config.yaml
num_hidden_layers: 10
hidden_size: 768
num_attention_heads: 12
num_key_value_heads: 6
head_dim: 64
intermediate_size: 2048
vocab_size: 51555
hidden_act: "swiglu"
norm: "rmsnorm"
norm_place: "pre"
norm_eps: 1e-06
positions: "rope"
rope_theta: 10000.0
rope_fraction: 1.0
qk_norm: false
attn_scale: 0.125
bias: "none"
tie_word_embeddings: false
parallel_block: false
init: "normal"
init_std_qkv: 0.0225
init_std_o: 0.0
init_std_up: 0.0225
init_std_down: 0.0
optimizer: "adamw"
learning_rate: 0.000394
beta1: 0.9
beta2: 0.95
weight_decay: 0.27
lr_head: 0.00568
max_grad_norm: 2.0
warmup_steps: 588
schedule: "cos"
final_lr_fraction: 0.1
batch_tokens: 65536
max_seq_len: 1024
doc_mask: true
train_tokens: 836000000
max_steps: 12757
dataset: "wikipedia_en"
Each number is 500 + 25 x the weight over its row's rms, rounded and kept within 0 to 999. Layers, rows and columns count from 0. Numbers have three digits each. The size before them is the row's rms in percent of the matrix's.

# gate: layer 3 MLP gate, 2048x768, rms 0.0207, rows 854-939, columns 0-47
# up: layer 3 MLP up, 2048x768, rms 0.0201, rows 854-939, columns 0-47
# down: layer 3 MLP down (transposed), 2048x768, rms 0.0173, rows 854-938, columns 0-47
gate854 098:472535507526468488539502503495511506493466464515549466530505489491485507538514522470464482519472528519520505510540488516523499528538481489475448
up854 098:453502480503477529472479505504534494474527521538501529484464483502517489519485440497513510469510450495519489472512486549485502535521444550523499
down854 098:472473510465544499524509473476496526480486517465476507568530473512525497503473518532505496483522542506471479470494497478487479492464491498433544
gate855 102:495468494474484518492500518533512506525485494521493482529497496488514530513488499495499459493515527546539510534485516470471482506506493506459540
up855 101:485570494506480474567451501534513488462476486451505467511499499469486479514484488492519465516504513422479512515550498561518501507504489472515528
down855 100:472526491471492497506485532536484459492463528480502472534489521493459513498506525504499495491520488508532514502485471531502447505488511504473515
gate856 099:491534507498505526534483514532499499498503500510478473505491486479499499515467493462515493514492514561503497449490505506484497498524486507498487
up856 097:537525533513496513531454559506533561516456478548518492458517461506512564495527478544505462529448526512505540498500487488477496491510512538547516
down856 097:540508483496482543507508527501535507510467484507512490524489489506559483499518487559482531478549479484481510566491505474535538518501458493541493
gate857 094:525486493539460509509488509532526483488508539509472487527478492479477473523503510478514441491516494500484509484484517478459440487493491478540489
up857 097:482448509502516487529505485502489486478476552490469492475521525476504466509459492487490564490483483499547497482497536480469539497523488466507488
down857 097:512520459501490483541497453510486480493539484538466501484505499523525454514503513440488531500488480480498498494523519451487454477524456466486529
gate858 098:523531435517522484539520489529470518489498477534496476538494507559510450514528521498523459500520513533512453489478520483479496493538471488463521
up858 097:490526512488511500504501477500500474479558475489484529505468516498566538505501508507496496482474529515485483505492505528476528538482487495510488
down858 099:491503521482501500500482525511507493456515479519475486552482453458524493513515522512483494524463517541504503503474524470466538517492469494496521
gate859 112:540457517477487485491450499501474515548484485482488517496542518530495477499492483515470500497494476473514519557532455483486522492510467468488509
up859 104:540510451505503507499484496536497489485492517497521508535458452511501481521495476500493517554528492531534469464504507499517497518474520491470506
down859 103:470481546509462508498482465517522516530477472449484498466505475544526536502507542476491486491477479456454485522457499483485501484515495460491473
gate860 099:513524510526500499512471522470504535471501478513533503536470520478558509524452495530471470498510477515484482484460522548483533519448472489531492
up860 097:424511502498518475485511470490510505495478484497525499489500511477487523520559534479479454522500494493518495497489523522492521509496492492517508
down860 100:452485519523505555514484487459534491479478556516473536499504510479486563535491472492471481519496511525500502492524529512508506529508478482476489
gate861 098:544492476528530531467539495497506521511528519532549506510523517534485480514498469505501515512480538459524477521495462514494554533509500491482489
up861 096:517483518498466487478478474490483536536491517482538517488525457522486509497506459496498513462476517502493513506470428487558515503503505514504534
down861 098:486509462492475493466501487522498500520539487437496487510519502477471486506499470506540522498507505492465512491503529505511460468511474492487505
gate862 102:484511472557497501535488494500507506476434511512506508504506506510457480514500490506449457482448528499513508478484530512472503424495491532487473
up862 103:492543531492518484520465491504444494527492470469486454458528504491537566462521524513487524477483464502499480534538497476507507527493496495519513
down862 102:504515549505484496507470463450454538551508509531491488503541504500477547471509502530543541506480494482489538457539505468508482495470487496507483
gate863 095:466539540535484521483497487461485544502529531465512539446482485498531495468516514501494510453506562446483555525513467480494498549512482495480508
up863 100:518479500469515513481510508500544533475509461489460504452489478524523475548521528528473484506495443485524527515515487497474499483490548518538467
down863 096:494497532507512477513447458511505481530528524517523542503512551467451489508486532481504519493534534521521494479517486490523497481466472483492542
gate864 099:500514479505502488470511503542508532534501476461494480495521491526472507438509503558525508503506475476469541481519550499497516522496485552500502
up864 102:531500488500496505486496503475483489510460502479530501481500527509477500434480521507474525470498473515467478486517508524471527523512543519505523
down864 102:508533513500516495513517481485480478491468507505491501489534478482490497495476469514499526524507479462487508514463470489525508521487496482524476
gate865 096:518468498546514475527479509533444506468500529562477477500454471484525496516487480486493532512476432477514459507513466517507489563479539502499501
up865 101:494486516465523501530487472500536527525487513503476505556509496518514531487474495489499478511490538530493474464529502469469532489527479489524505
down865 099:457507475511527474557506543494498471521513462526494512523504500539506530495482531528467502480445478543498495436462485482500478504488430507523547
gate866 098:539538535501515534516486463507453498511463501513479481523478492516493487517508533504540547484478507479494546486495529499497519458499473530497505
up866 099:501527524444518497532500474511513471499516458527516472502514504502528519504520502554517490515509470506488470500516515484485487513497459526486471
down866 100:514498520495492466484492518536547525547547529479490509489481488498470493526453502491508476517497522451485481463501518484477479465507511462533486
gate867 095:460504539457492490468454506472537492487466483479536479486487478512533492519488546516501493503515488433504529554526519499500516539505492525464478
up867 097:492473497462468487542481476497554503524513566534482477483497536521546527507538509480507507501427515482509494536483473470513501551518500493504497
down867 097:509547495531531530474503470520483472484508456515505501489510482490510504498475482561498503531501489528498478501535517499469493517495526491476490
gate868 093:507527455494528466432542474483498469483482513552489547444501493535520501508516471502508500487502470484470523487532449512485519486501482462520535
up868 096:519515494510477494569514508498519506519483482525521490506476483456465502478476517508503477448489536510471501507523504516483487477443514511542485
down868 096:479479505484499493521468508505477524480528557441481520503479504523527510518494508546505522557544444449518511495472512509527492561482534514502478
gate869 104:523520496508488539504475481488533455488516480530475474507540489493515492504510505497518488519490488493524528506575532516495516510515446570496523
up869 098:515519484522476525525477492487485525485499522546513506473473483519435507496499515444481513506526524501516476499523476483541515523477490491474482
down869 102:480533478485486483461469469490484480468502521518549514495510493484480512497508476452523544473500538459520482490479514493500513524495534517515520
gate870 102:539506492459430527502494534478543471516523514488487538450514496477469465508530488491459464468517556480537548504485480478486498498469499532487475
up870 098:440532473467464540492549524557501460487527517504491532457510520491474452461467525473516518484431525456526459535553479510538494532544511545528483
down870 098:519480483489483479486471467511492473509510506495493495518473488489518436483555516493459464520532496491513529512513524481490496472505470510497470
gate871 104:515484491503501509519496448476513470490512547547444468522539481487467487477525462442427465468503473518476476518517436508500515515474501500491476
up871 105:468518497479538506513511519448475472496469504486527517494461508507534456530518477476550516482498499461486480507498494548490515494540504528537499
down871 105:516509491548503476519535557511485518521505484528503514514546480529472496483469546528482491489528493506503516529518524532491512494516519498513478
gate872 094:488492482531523504498498503496537475478487447509538481509537506510476529452532493487481502534526528472524457504514432460504478496532477499518531
up872 099:509538524527475480485490516486537481494453474497539502506458468420512497519508479492492500539502494494530461503528496484513544535516453476509477
down872 099:504513494484517471521494470483507509532509508498497501503485503442537514501518527528472516504517500525518490497514535519444482473469479504497567
gate873 101:523540475515500524515519525504462525505481526542519468534481510502493474519490472506518530508459510495533503523493572497510501513529512473528501
up873 105:594488527518527510516475502500460495476514509523528488533530527518502488519510468541472563481504509508483499507479532521499527522519521469517479
down873 103:495518531490490469488463475484523489498474511500504486493489504498525463509475481449491518510498523495500521490489528527486498501499473526549462
gate874 100:495491507504512513478508478526513515482512439479521538519526516493466461527531476483506517500441496509497524441523489507469505483517500511542505
up874 099:478499520529539505513511526511543473519492539519538514494499487523550552499514473542563534532467488467506510500521480493489479478502499480508511
down874 100:547542485483509510487499530494495537500498480479451487469495508490470502455514528461467492497522450554511512493470515461514510490517522469459497
gate875 098:522528516492555468491509461558455467506524544538495497506480518526481515527535501527482478495508506528440460467506476507465471511467501508489500
up875 101:481535554515507560495502501475443466510495459498498516474488529437484511468479477509481517505500486516429525499451520523542497475507465501495510
down875 098:529489528493442514478494506491483492554492474468467483475471495510527521503493526513473513477514464518532499555454532501476519486538513457452496
gate876 101:445501505533529531490457489496474460516465501455501462479523492497493494461501472476481526506527541467485493538548478494527512551495492505494480
up876 102:488472496516457495524516503466514526536515519465523519529590493523511485501470489475517527472470483498516513532516483517483480515524477492519516
down876 099:454531509511534502479463519489497483482520483511476468503506501526522522524505466488484518529482488493512503448523520442533475479500532517479529
gate877 096:496506530553535502451543492527498543499540500528544482510465494514426496481569477458479507536549479463520491489504495469520516529461504520470504
up877 103:533495507505498485474493523468511476513519463547502516495497497512456509456512504494482540493478518526485517445491499456570541517479466491442511
down877 101:477515504511491508483503477489479509494477525535490449514504516490505509507515503502504514462501509452532484476477489484498522467490510473488478
gate878 105:513475518483498504488536492498516500471482529493503487536522502476465494499514485502453482500515527521497497503467497526529536521508496473497487
up878 107:507571501459463512507534498503518492452490478493455454487518524470466524478473544490528465461481508512492501511488469504504513465493468449447490
down878 108:546526523460465507551522525490479478482526465526526474505512469488492507463498501512489498464520489496553519503513463492498532522498482454496556
gate879 101:476545492492497523502506514468437487505473493532550507544499477479488509501503486455496516475494483469524512455521560492466547547490530570491489
up879 102:493534471497471508501488521529464488492497508441483481523478465479531510473531519539507500471524490434517499500475501513525487500529529515474504
down879 104:492552539518500512491474503544462481453494513524461472505490489467499529505475480531554506488515522470507517523480522508508452527547519507517496
gate880 101:553490511544477525474489504534474505463467462495463515508488460499490487456529480506499491510487528495448509456496481499536526515481494469506490
up880 100:545481535513509488537500517518473506455485489516515509501479498471508508482477505470455462429528513533514478524499464487503508503491477460516519
down880 101:422494534505477517487538478454480484519502532532538506525475511480484525459501491490506508537500497514507535478549522506481532523470502511520507
gate881 096:535499481451494484504522517491492525540470536496502514490468506494460525520471488478508501511512488452517510468519490530481510530505530479469484
up881 100:507473507489529469489493518491550492482495507567494505514520487501539483490479476502477501527508521534491516501510492459549495503527452517551519
down881 101:489544521481485464514548516476512507483479511508492525480481533522499515472489523490482483553477526502515501490490505522475510552456479515519513
gate882 094:495506462493485532527478470537522486495483558527516496547489514512503504522508484515500525526513473462489510488511475529478511498495514467436469
up882 096:498528504507496490497507476509510508517464523487519503476507516489533500469521458472486504491501435503510496470517475447516509513490451503479506
down882 097:498531547506522516478501482484507503486514466535497499469488499511498488516502518472538510464480495506496529522490519510511496505541507536548535
gate883 101:453523489566532458495524488507542511512498455504501512501484502462493496484449482511530497502536460524518495525456498482509498521494486506474535
up883 103:470515552499489512488500485497496498509538494487557523470524504467476448485500534460482489532545513521504482494524523495516487470477480444496490
down883 101:513457486505525490478492483531474538526497492512487499505500484459517494492479497526516507477534459519506517491511512512501552487492509537501505
gate884 102:494528485553474492513503516500534501545483512489537509443503456483498524510534509466526449452511518503454531493491495484549532532483477519532512
up884 099:499534543504521476521505511500536487485488522525541502505523493508491485491529510469498518468473497474500503562495493456491524505497522483482547
down884 097:491507484520446544504513493505481519467533466506476511477474553548498507502501480523512509508520464534492516514500478504540471514516493522516511
gate885 100:486517515507443497481502524469535489524494507484537508538508529519472521505482481514472485473505505470494470481455523482482486530504515545525512
up885 099:504538476488497514523549530492476534482465461516466507464474494514502477506489513513473537531495458490502510482514504537516487502503496522497524
down885 101:518528498524470489534516512459484485527454497518503468518516546510467515521465507500487542527493511506540471515516535446517514535545525486521525
gate886 107:494510467467535485459529503487485468480526509507539506473527470500457529489496541493485505525493467479482494531532504500509531499472497461473533
up886 105:471521496529523549524517444509546499477521467543509469473575474531521501534478489521497548539490452472525505484523482486493440472490521558523524
down886 108:489471500509555524546461456518530533536492452538462481512538494480557467493471465534558507540482542526516464461530484480436461500509473529519501
gate887 096:502471462467485517540533481490452502509502502454471480507483478459485516506459494497492506482456498502464504489473452543512484445534537490553477
up887 094:526528496539510482490473543457519438486537492522492447514541460510473473484502543486448480504496492525554479441540514507502498459431455500447523
down887 092:532543456454494518545518492510505456498472524503535466503508474495440485500474524507499507524455515509493478485523454509498454479466485451505504
gate888 088:418488497534502532498522504511453489491463519520529544504516491521474475458517521487511527463508540442477488542522483502515532503520505469473529
up888 098:469505453542511520485496474511502468523454501480518518535470507455494500449505494507506484474502488483501496515519510514508496451488494545485506
down888 093:527516562497494488512510481498500549507500518524474467547488477523509483484499475496478501552494487511504536503484518509509523469521481471537528
gate889 097:514473442499479491520471508467493528472466505549513491526489497494488495462522495500489497527506524467439513504496490486479497520503506518508515
up889 096:452526533473524448542513534539507466448495503508485500484510531533506504535491481490477509508487487497481474470497530524521473491499546503520468
down889 098:508496477478486493526505500490549559524446447533524532461535501474466480519512500496466500493497453435517488468493485523502515519476503503489501
gate890 097:490504497513537491472468496487503470516502476507454467529543494476549498465464491507493551456494553489518477467473473524541547554507519554505513
up890 098:529478478473495477502501470517475472477516485518457529535490498494461461527503482434489522469479477533461526505538482511494489518517544468491535
down890 101:482478508459462478516512461492464482498519497504512469533471520524467494491515528530476523479495497475572543500440479435484494465479490498477504
gate891 101:506506481500486511511470492476492557502511495494530560507490462467484467502482470445493505489477514474546535511542521557484506478514446485500522
up891 101:552505495506480498572567527552469522500522497525452503519490521506518468481573521498517503528487470520517533493485480539505448481534515513485542
down891 102:460496475508552479506517509471503505481483491499536482508498543520547516498482498487502548505499519485492487509485522468472535527508483553483501
gate892 092:500461520457512468499510518446445498486540517434517471503523504457433470499475518472501483518469501512538498512484474514465478508493503485519498
up892 085:480514491485531519535541496507477531515469509489493542533465535502498500528535485506519475533512497505481523464470515518456475509531504496484538
down892 089:503518488505553484551520556484552488498496492517452539532479531496485520481515492503502498526485480491538501508471544518494481499527508524514539
gate893 101:487456510486513496422468489536532472460493513489497487521535528497489518519485493511475532524548484506513536473524530466503482519494474496505484
up893 104:453527485478485520500497494507457488495498492525483478492502488486497509445495521544442469434532563518471519496446532441494532465487537490481514
down893 103:485515480440501510511514475515477488489465483533490493531527499540524507508504508547488498509520492530507486459523539446518515495480508519516512
gate894 097:527541471505520522506466482473463460552470462469528517521530517503515507498513454503503531477528422498513506497533532545518507544490480504498452
up894 096:526504497530486486463485531479492465523494508513476509462556528514498539470518526516468521491523468497526509480485510498523473505476509520493495
down894 098:503486487482444466477443513535469520508505527498491481493500505521467503511526484501441505484489494513523492459501514485508501501516495455500491
gate895 100:516496479483492472474527521484495466469494502510563456484509435528502488508494500509509511538520491520455474515470505531495485494513501528503501
up895 102:455501525498471501519556528486504557508497485534472485487497501507454494482474499497518501478475486492484475500490551512511536510484519507522500
down895 101:495517517547503507483488466479483513522497485537469517517486519474522498498449512542542486516531558512509490472536488508501526460451524521503529
gate896 098:522511464477540535499522475510498437487501485534464529494511538457532496546475479508548536475472510492465524506466499524480504511475472461516492
up896 097:532520472511492502510514492548513507495477528520512479507506530472493507495501492499507544426449526506469488529542503493500501487535502524541561
down896 098:454530504463468467486496570480470462526504510504455494481543460533498517465518485527539475520484505465504453460499487481511542498444473494453487
gate897 100:570449513519488477507487422504499464512462481505487483514510506487497518508494536515517483521510464487487464505521477474515489502494552528514477
up897 095:507548532502521538520496559485494492470514494462509465492505487501507516529502488513482478510512513534483486467462502490479549455467474467460524
down897 097:521510525465539529478492508472481515514480471502478472497481522494487485517462504525485506454489485523502461505458505503453512504465504489465528
gate898 099:511538494501458488496497485476527476498505487484529488543482519480523492532495557505496539521492485505478502485505507525470485494503495492461511
up898 102:469472541537448485514509518497508479511449503521477486496522454533518480514555467486494515513516477461491473513512512487490490532479513494475528
down898 103:537523478486495469515496587482509501516509436495473490490530435503473486511465503500519512492499497476440462486534510441520474500531531469472488
gate899 100:451520532469500497463467537516526520551437482502497476467500508489474509475485564526473542533466534548486516459490523501524498509514489499491501
up899 102:507477501480503483562506496491510491486511499489510519530510525500475489515512503547556510459508504511477525506504500531477482470470477500508451
down899 102:484477517543550471496497412492497513468548509499500510522529467496511487483538450498494499493523479531499497520499483544489506477450502485457467
gate900 096:499459507515540507526468485475488471480519504544447503456493526508511508479490510511493519470451501499470455521528486507501477521540519484450530
up900 098:543547547509512496512502513474503483517524479495478510550487483480511491496504529475506465462519485504540518497522485483478504489545489503501516
down900 100:483492508506495510517533511511479453482528508486424465454487516484491497495519511523487496486464442504518492527550477481514501525487515479507514
gate901 099:533460509544456493479538494501534531520516509479480502466504517484498524495491554512474499476509556487484507510513533524464495475504455531492495
up901 098:483547473484545517502488490540503463538499477477483490516499496490545488499503454488476520524487488481506480533485528561510502514517495534492488
down901 102:528488481462488517499499530503506496497468523474449511519483492478439464475485504494541523477524526497507504489466507482481491485503479533521487
gate902 098:490493491476491511504506507497485490473506493479529498486494482493499485501490546468479502531484536503460520548493517480468525534510509494488502
up902 100:480507513473511495491533505431495510508484479494514449507564494502539462501487531531502517487530485475538480450514518485493510516478474483468489
down902 100:493463474517483486486513465510535487478522510490535475531513518504506477499480530491530523537481466508496486578491525492509545518505542510486516
gate903 094:455510561517501517459525544527504497484506503475520514514483470488521517487467556494452498525437516464483517502461482516487518485501517479535511
up903 097:510502492473471469486456521516510495462525498491473479488553519491518533521518568546478447533489498488497512498538491509439483449497548502526539
down903 097:463466491522469487519479481459484476500506561505475501513503525481492501485467512527512448507501463487505462496534509484453495465502519495446559
gate904 104:493510527518553531510515499495506554494469451457532498497471479506487509506496517535519498482523442549502459488501498458497505481541516507505506
up904 104:523496467450492478480499483520556512480504534484496491482512503521499498470528513514520460490513520486459530488491491466505527517521514578495524
down904 103:450487530487488533468492499545528545492508471477507531531483530545500516503473499521491508485464504516498492516496532451503548512449500555527477
gate905 096:506490514529514456463506541505518525504484544446510485498505497490492536501487531524514428521507448496540490496479466537505537528501486466511469
up905 100:508486487527486541480541457486556474539463494507544515468490500499469474485521516496473482529442483497508534521470535554504527500502512497498497
down905 099:502463476514462453520531498485489494469478495502474461482568457517516473520563503480430484463466517491483494515478506484506499530470479481501486
gate906 090:487530490500529543480474521485505527493524506514514502540498523459514514469518478507525503528518560511492506468488500534521486526506534527511533
up906 091:553494484476518501512514474483443528527477527520501518525473494480458475504458531492531509489485464493525519503482509526517502475484488499516506
down906 093:489503534479516522470495532467488498504507471476457510467506448489547489518532520491533518471495453505513501465505539525516508488457543491508501
gate907 104:485487452450471463484541453510514520492492493481489451509498481519491527513502532524485486481493530510521500492544511518448500471496473509569514
up907 101:503545492469494495508475484472499461453488473477502507497503481477551479447475475479467510503530477542518487500527496482513511504522498495534512
down907 104:491509512534519500479448474516524454483502517530523495453547513508488460451497455463457468514520508503498517520468523478486533456463515509487497
gate908 098:482489488508538485449489477449431542480479467511511499466525484506495496496462494530506525486519540480484513496507488550533521551469475552500519
up908 101:473561541454478468481472510532519539472478466469517514485454467516507491494450504484496530509478516484450551486469468512464514500488458495475493
down908 100:505513508496461495499506495497487467434497497468507479530536493493492514488475527393475504502471496512485491469519529538452500476471476498491493
gate909 094:517524512462497474551497497498523500511502489515513517476496548459494500544512500532500507494465540554471485435495492519451505485496484503544501
up909 095:455511539505478473505514472520507559500506491565525493524493543473479452546500502515511538496477480491520509511514486500493484508476535471489462
down909 099:488499507519468534491543504510519504517515495529509517489504531485534435532485514496517509512469487480548487507502484497495491523484509478522509
gate910 093:562476492494529467459506533464519519486490538522555523515501487528511486479504491503528497475448511476489482530491467475453498521493505472485502
up910 096:515510469475490455514464529488452464494471536526513484475525504469503549523455513463524500457504487505489473462521498532531533510510489491512493
down910 096:519466563512489518520492540494498481509474509513494483464475526510507484491428486497518492484568469479526498557489521519463496532495512519547525
gate911 101:457481525467504521490481527516504479462515471501497487524510497517519512498524473518523554463495476474452494476531474543493500486532477503499493
up911 105:513491532480502499523510500522480578519493475531482470496467525531502463511504507492504515503502498454531487513523521489449543532486533508506517
down911 103:503463461516527491523474541539516484476502498468560508515491514501491493497457454508507504437464503503501497498493488517524502491468511488526477
gate912 102:488508531494469503526486526474474519490462475500498542489533514550515507470490496549526511476552464541510511483544463497488451495533480477497442
up912 099:530495438497486537499483456488501507505484478486487451445494513460488535490490496491502483489472520541508547499467525521491505540511455522477509
down912 101:512481555504503487514552506519539484517534505518522537521514476520523538534525545530503469526487466502457484477535524524545515438509517541549485
gate913 099:503522526495528473466490479504473438508516479503507473462478458498531515501503479494535489491515470490509501473523523516501493461494496528475508
up913 096:494486470506520526515495501486486527490478489475447480576489510534511445483500486509481481512507482461493483483460474535488484504494467465469488
down913 095:489535480496588538495539520473510469491471442468467538511526509520486491480456506470478517519498506505489470519476503497477527490488489480446471
gate914 100:463462514507478497508479510440522477515472469551482453506536547510496506459541480509470506512521521506504493467516580510506503498494505503506529
up914 102:509499505493471485522514471503477486527553523511477499493493519522527473512519514520485502498514488496508487523514476498472490544499471481448502
down914 102:518532498507540512504496498520495510481480479514475478475467531516525534468495465521507518467506530458511466517507475524526483518486491448485492
gate915 098:486474496471491484530485503516552510522530513447548441512520460489528494517493488452499513535457554521467503510492474552471514507506495511493496
up915 101:514496506481476515517495480536506503519510487506528496469484537539490508495520523465507502515534480532467500502452526542454516541539482509513540
down915 103:488564491486491498488454476510519484469482469524466456500480511483506475437519491504547505523511536466507507502549460493497494494477502504485543
gate916 097:531521509503459477512463508498540481474461509467506492472479475457478482526515497477453536524485536499518507491514495552526512490488482470480454
up916 094:496535506471483472450505504557519496506477549476515524488477478509518433543527527504452481598485515490505566498515508516514537526492539486518491
down916 095:471551554464490485434465471548471488512486481430475532456490494482542499488491523492483517541533496504539520517484540504481491482494527489493436
gate917 099:549502519495467519475493488519475470476504487486527523491532533464483493485487534450457504481522546452500510491477496482476446453513506483502516
up917 098:481518502507510497429485516475490482517510499499553481518524476494449507509544495493506467527508500469510529476501516478473508481498520462469488
down917 101:535487442527464568464498489490472457512522491514550509496529483462522504512510465497536516463497486508472489531491542486589444478488510515486511
gate918 098:492464469478509532492503477538499455487509438497478458492515463519488526466497513514490491550515494497488475484532517520514452479470493512461512
up918 098:548559526482540504493514538541521487460506506516515486497486500518497488546499472504506510534523479483487494492507534485498508499523509529502477
down918 099:516513497498503527543487507499457478465488483517502534539490488483532509509469506451506515503528535467520509537473489478518517476495480512493523
gate919 098:463500500494481487511531554473508491496481486530524450501540507540474494522524533503490484513504474494487517503527536490487470485452449488505522
up919 093:568484507516441487495492499506512518497518492502477530531498476471475519529493474523515524466472491530490448492486435496498535470481506495484493
down919 093:513484520519466451469518501472508528497490506462555579540501468458469497514507482536514555491495500488538496463469451510440486478511422480496500
gate920 109:500512488506526518494488523501505547543491518514468509514564463459476499523468526504492494467519488520568449496451527509494505487504467482500511
up920 107:497485498463516513497497455521520468474477507434504468513471493518526530495514540454496474506473531519459532480511471519450487492519529488458527
down920 103:550490484480482499510534498532474464493536485513454501524525502507469509505500491490499522469466496453527516469468500510526470512514557511482509
gate921 094:490478483527500482476529483443499482489487538504538496478503480507522534461493532461508475463491525519529527511541470500525558540505529504460499
up921 100:552486450514537460518469492462516515503562478514506519498476510448513437528497477505514504519465479506528510503475501510505516489470527485537517
down921 098:516505516487498503483527521480521474506509539472552495501504515538477519492485505514475513460483542505510497505534469449500492542503503474457492
gate922 098:486491460514500476506504536497512486502467454490515506480508512524487495535526492474471475475487511528479552447518520542467488528493508484478529
up922 096:499501552486493516471481483549517505492500524526455513482522493487531537532495473512532512502467501509495495562462485487485518487502501526513489
down922 095:496513517472523474524515525507501507458500488514497529483494496459510494532507477496477497447510523500476530517489514498500501516495494520521473
gate923 096:482500513490517483500482499506483450473483477526516454549469481491480513487458505550516513527479505525478474464497536471519471481530464506502541
up923 099:439497512515521539498485504501491500513508518464510522481490520462507496479497490455513525528447472473471512506490505504575521520485490486467495
down923 100:454479497514530524500476508493484491498504496498527514490452524530488476469483514507519491521475434483483487512498533511532500490528491507488521
gate924 104:498442517511546483475477495517487513547502504462500531458490485531488532510523508444497506511498541449481496479492458520478482508475520455491468
up924 101:485553507518477488470506510489487474470495482495469492531481487533515518447493516495519477487500481523495494539533556481495489483475489504514530
down924 102:470503506478481482501480497492530450535506516490486520504516535522550481511481492493541475511491451510469517514528526506552546468478492520528521
gate925 108:556440465492520481534472478498498473487504502498468488534471485486516495502529537515483476519502465524495510497466494534485475481505475481540508
up925 107:509504465482506482485482505511501517432528466531483515508506448492504508516487564493501522511472534527486478532563535499515517489509533537469514
down925 105:502476486505557456503502497488495502480461497484550551508472502491490512512512515472506482538488494510479492513541495524512493485494466511513500
gate926 092:456496521513483480497528484509539484472479519450526526440546484520490450492528519446504489509486503511450520514503477485489494495504505498485510
up926 095:519494509536524554514511487506505484471489497481472480490524505484468514477495503511512537511501509516488493501512504518520514430524476453506462
down926 093:492510498524467529491551448467516516459509465465540515449487458497506473484480528474467502494479496476483464516496515538505541498547523538499475
gate927 102:483486524478488496515460520532499494527483504525465475473495508530517520505494472530524531510470527495503521482507473520513502486499537491489497
up927 102:525488485503469460441501529491487496464517491496479531540519493498463520510521502451503489470523492487528471523507498528500502517519488502526471
down927 103:511498494496489501507517494497512528510463504533496485524509504531533515512513515522502511511455509494462489485499489509504526467495505513496511
gate928 103:515505528480514479476538482521499485479529536496480469518475521503493528492520554484480471475484480482522494513496501478497518504503481501477452
up928 108:523472444523527481493466476500441477478497526525512505496458534505519482486537518505531496426510492553576499484494500480490459552516481520538540
down928 105:542505482530521451501479470482510508495488457509480491485448502473491440498467521523491516485505491498560489520481512519459525489506488523575539
gate929 099:479475506505525487479492472458464497550455459500534514507530498494504506459484491495505474420506492495474496518547507458490500522548461497500482
up929 102:496466476482448505530513473471510493486451510501504515545490483500504492504515488476480495466510506492506516493498478507497503522508514474530481
down929 103:471540507508502532507508546527505469513517515526501486494521506466551506492471511529519498533515500508519518503479520492503500506512473499484527
gate930 099:509519485517499524498537518480482551493481529556493482448472508485542521483541556502493552509512509525463494524486539449420521500513495534542472
up930 100:490489515477492512500495490483450482509480495527545491469451489475500472508490520507513518501465513475493514515499508481485549508512566498512503
down930 100:517463497479458504459511469486486493560453496486502526527487530496496488457451473490493481464506507486503501497486468462538519491525460450545479
gate931 097:497470541444536505474496499540516473513451450490495465509478486486504498518469499487486482476476468493490506478494503488484469477504533496541501
up931 102:504474533490502497468510509501524490516495509527531449531523527496543506486459505503541483482488510496500525494514484525488499482438499489529474
down931 099:493540524523475484495508461522476503480493504525538446425503487518529509478514460507505493505535526484515489519478500541488527467469477513491519
gate932 095:534516493511493503480526513495525480495510494545496513531513494478476519473483495480480509514442506504487536462510490503486446425502501542538501
up932 098:442508516499517529471501540462482486507475474524520535520462476499511535496551466521521479511486506525485530548512529493487470483478466462471493
down932 099:510539501498471534482483566535512495493489508475484521485545461515492463498471494552481518548509518456501523506496523514491473544516515537509493
gate933 098:489520477481506519443428525466475531478520491451514522486509519425494492469476477466540505444507538482512492510481484511519550481467490435450497
up933 100:493527502491519499483517523475499523506502456534496524485486436479511458516501503470520472475498492458513481506493469510539521485489500510493507
down933 100:496489529477561520517476545576525514487522467460464527539482511512501521519477472515503479511483484439531484503504454471502490520486464501463520
gate934 122:505489497491533498542503524520527502504485478518495432506497511542481452534489516489491522479483507522494480490528468509552494464500473518497533
up934 110:459518490467525495461471494464488512525470501510483501506505493476485489457438504502506508495498459519518489533486527521475524491492523532475515
down934 104:515482534505522478503516488497511479511485469508491475511466507506520470481533526490473500481485489485471512476515466503525501526497478477520521
gate935 105:485509500516506518474502516530518507500498447502491505485481508490489478484459447479506487499506490484522482533486489493523482536535521505515455
up935 100:526452515532507521487489502501555502512542478431573495471489485511494492509543463539535525510507462503513524499484489499516500471527448518530434
down935 103:502530542497536510438480482516496479514488487512511546513522516480520498480478539508521487532514525487491482482477517479498495464475502521480523
gate936 101:527484508503456478505545515450513535500467509520441488505522524472501548481504505522495533477523540496513484516506507483494448502510471473481529
up936 103:524504465503501488512485488483524476482533516517477525509477461499468504508482502454500464480525476471475482539506484547496526460419518506509466
down936 102:491487504479530511525515470521499514486484456482488459494496485486472511511517479479503503485509484477475489519483457428443494510490549496480500
gate937 091:534509524530500478469519499462500524517500531537482485514501532550507436471476532506525463507488468515522497493523516511507536494498509519498494
up937 096:457497446460518473490465471506476477499470535482487549518446480470467492492477508484527522446466488526506519531504528486482457530481479479471486
down937 095:531499521487494525489526519511513511493515492522479473540506519511521468514535510520509531530521507492536496518498532522463539481502480525488499
gate938 106:472529479493452525465531506543535477535510507505495500511504492490495516504512520516502494545524531516489469516524539531508488528525463493489474
up938 101:500469475484474515461491482518515483507470491534512531522531521496455441475480512518487510527504477526502461468547508492475488464531524519484501
down938 104:462486509501513522526540487510506473476497493504481499507500506476485493520501484509496551460507488548514530489522505458468465546550524500469529
gate939 100:479511534481521459495522498487504536480503517513503490456471521498500486524475543491540472498502524503503417557522527537474525463513480490499509
up939 098:494502526474467493507502500491497504487505484485528511533432554487510475470495495502516482564493486513460471499503521479496492479486512517467525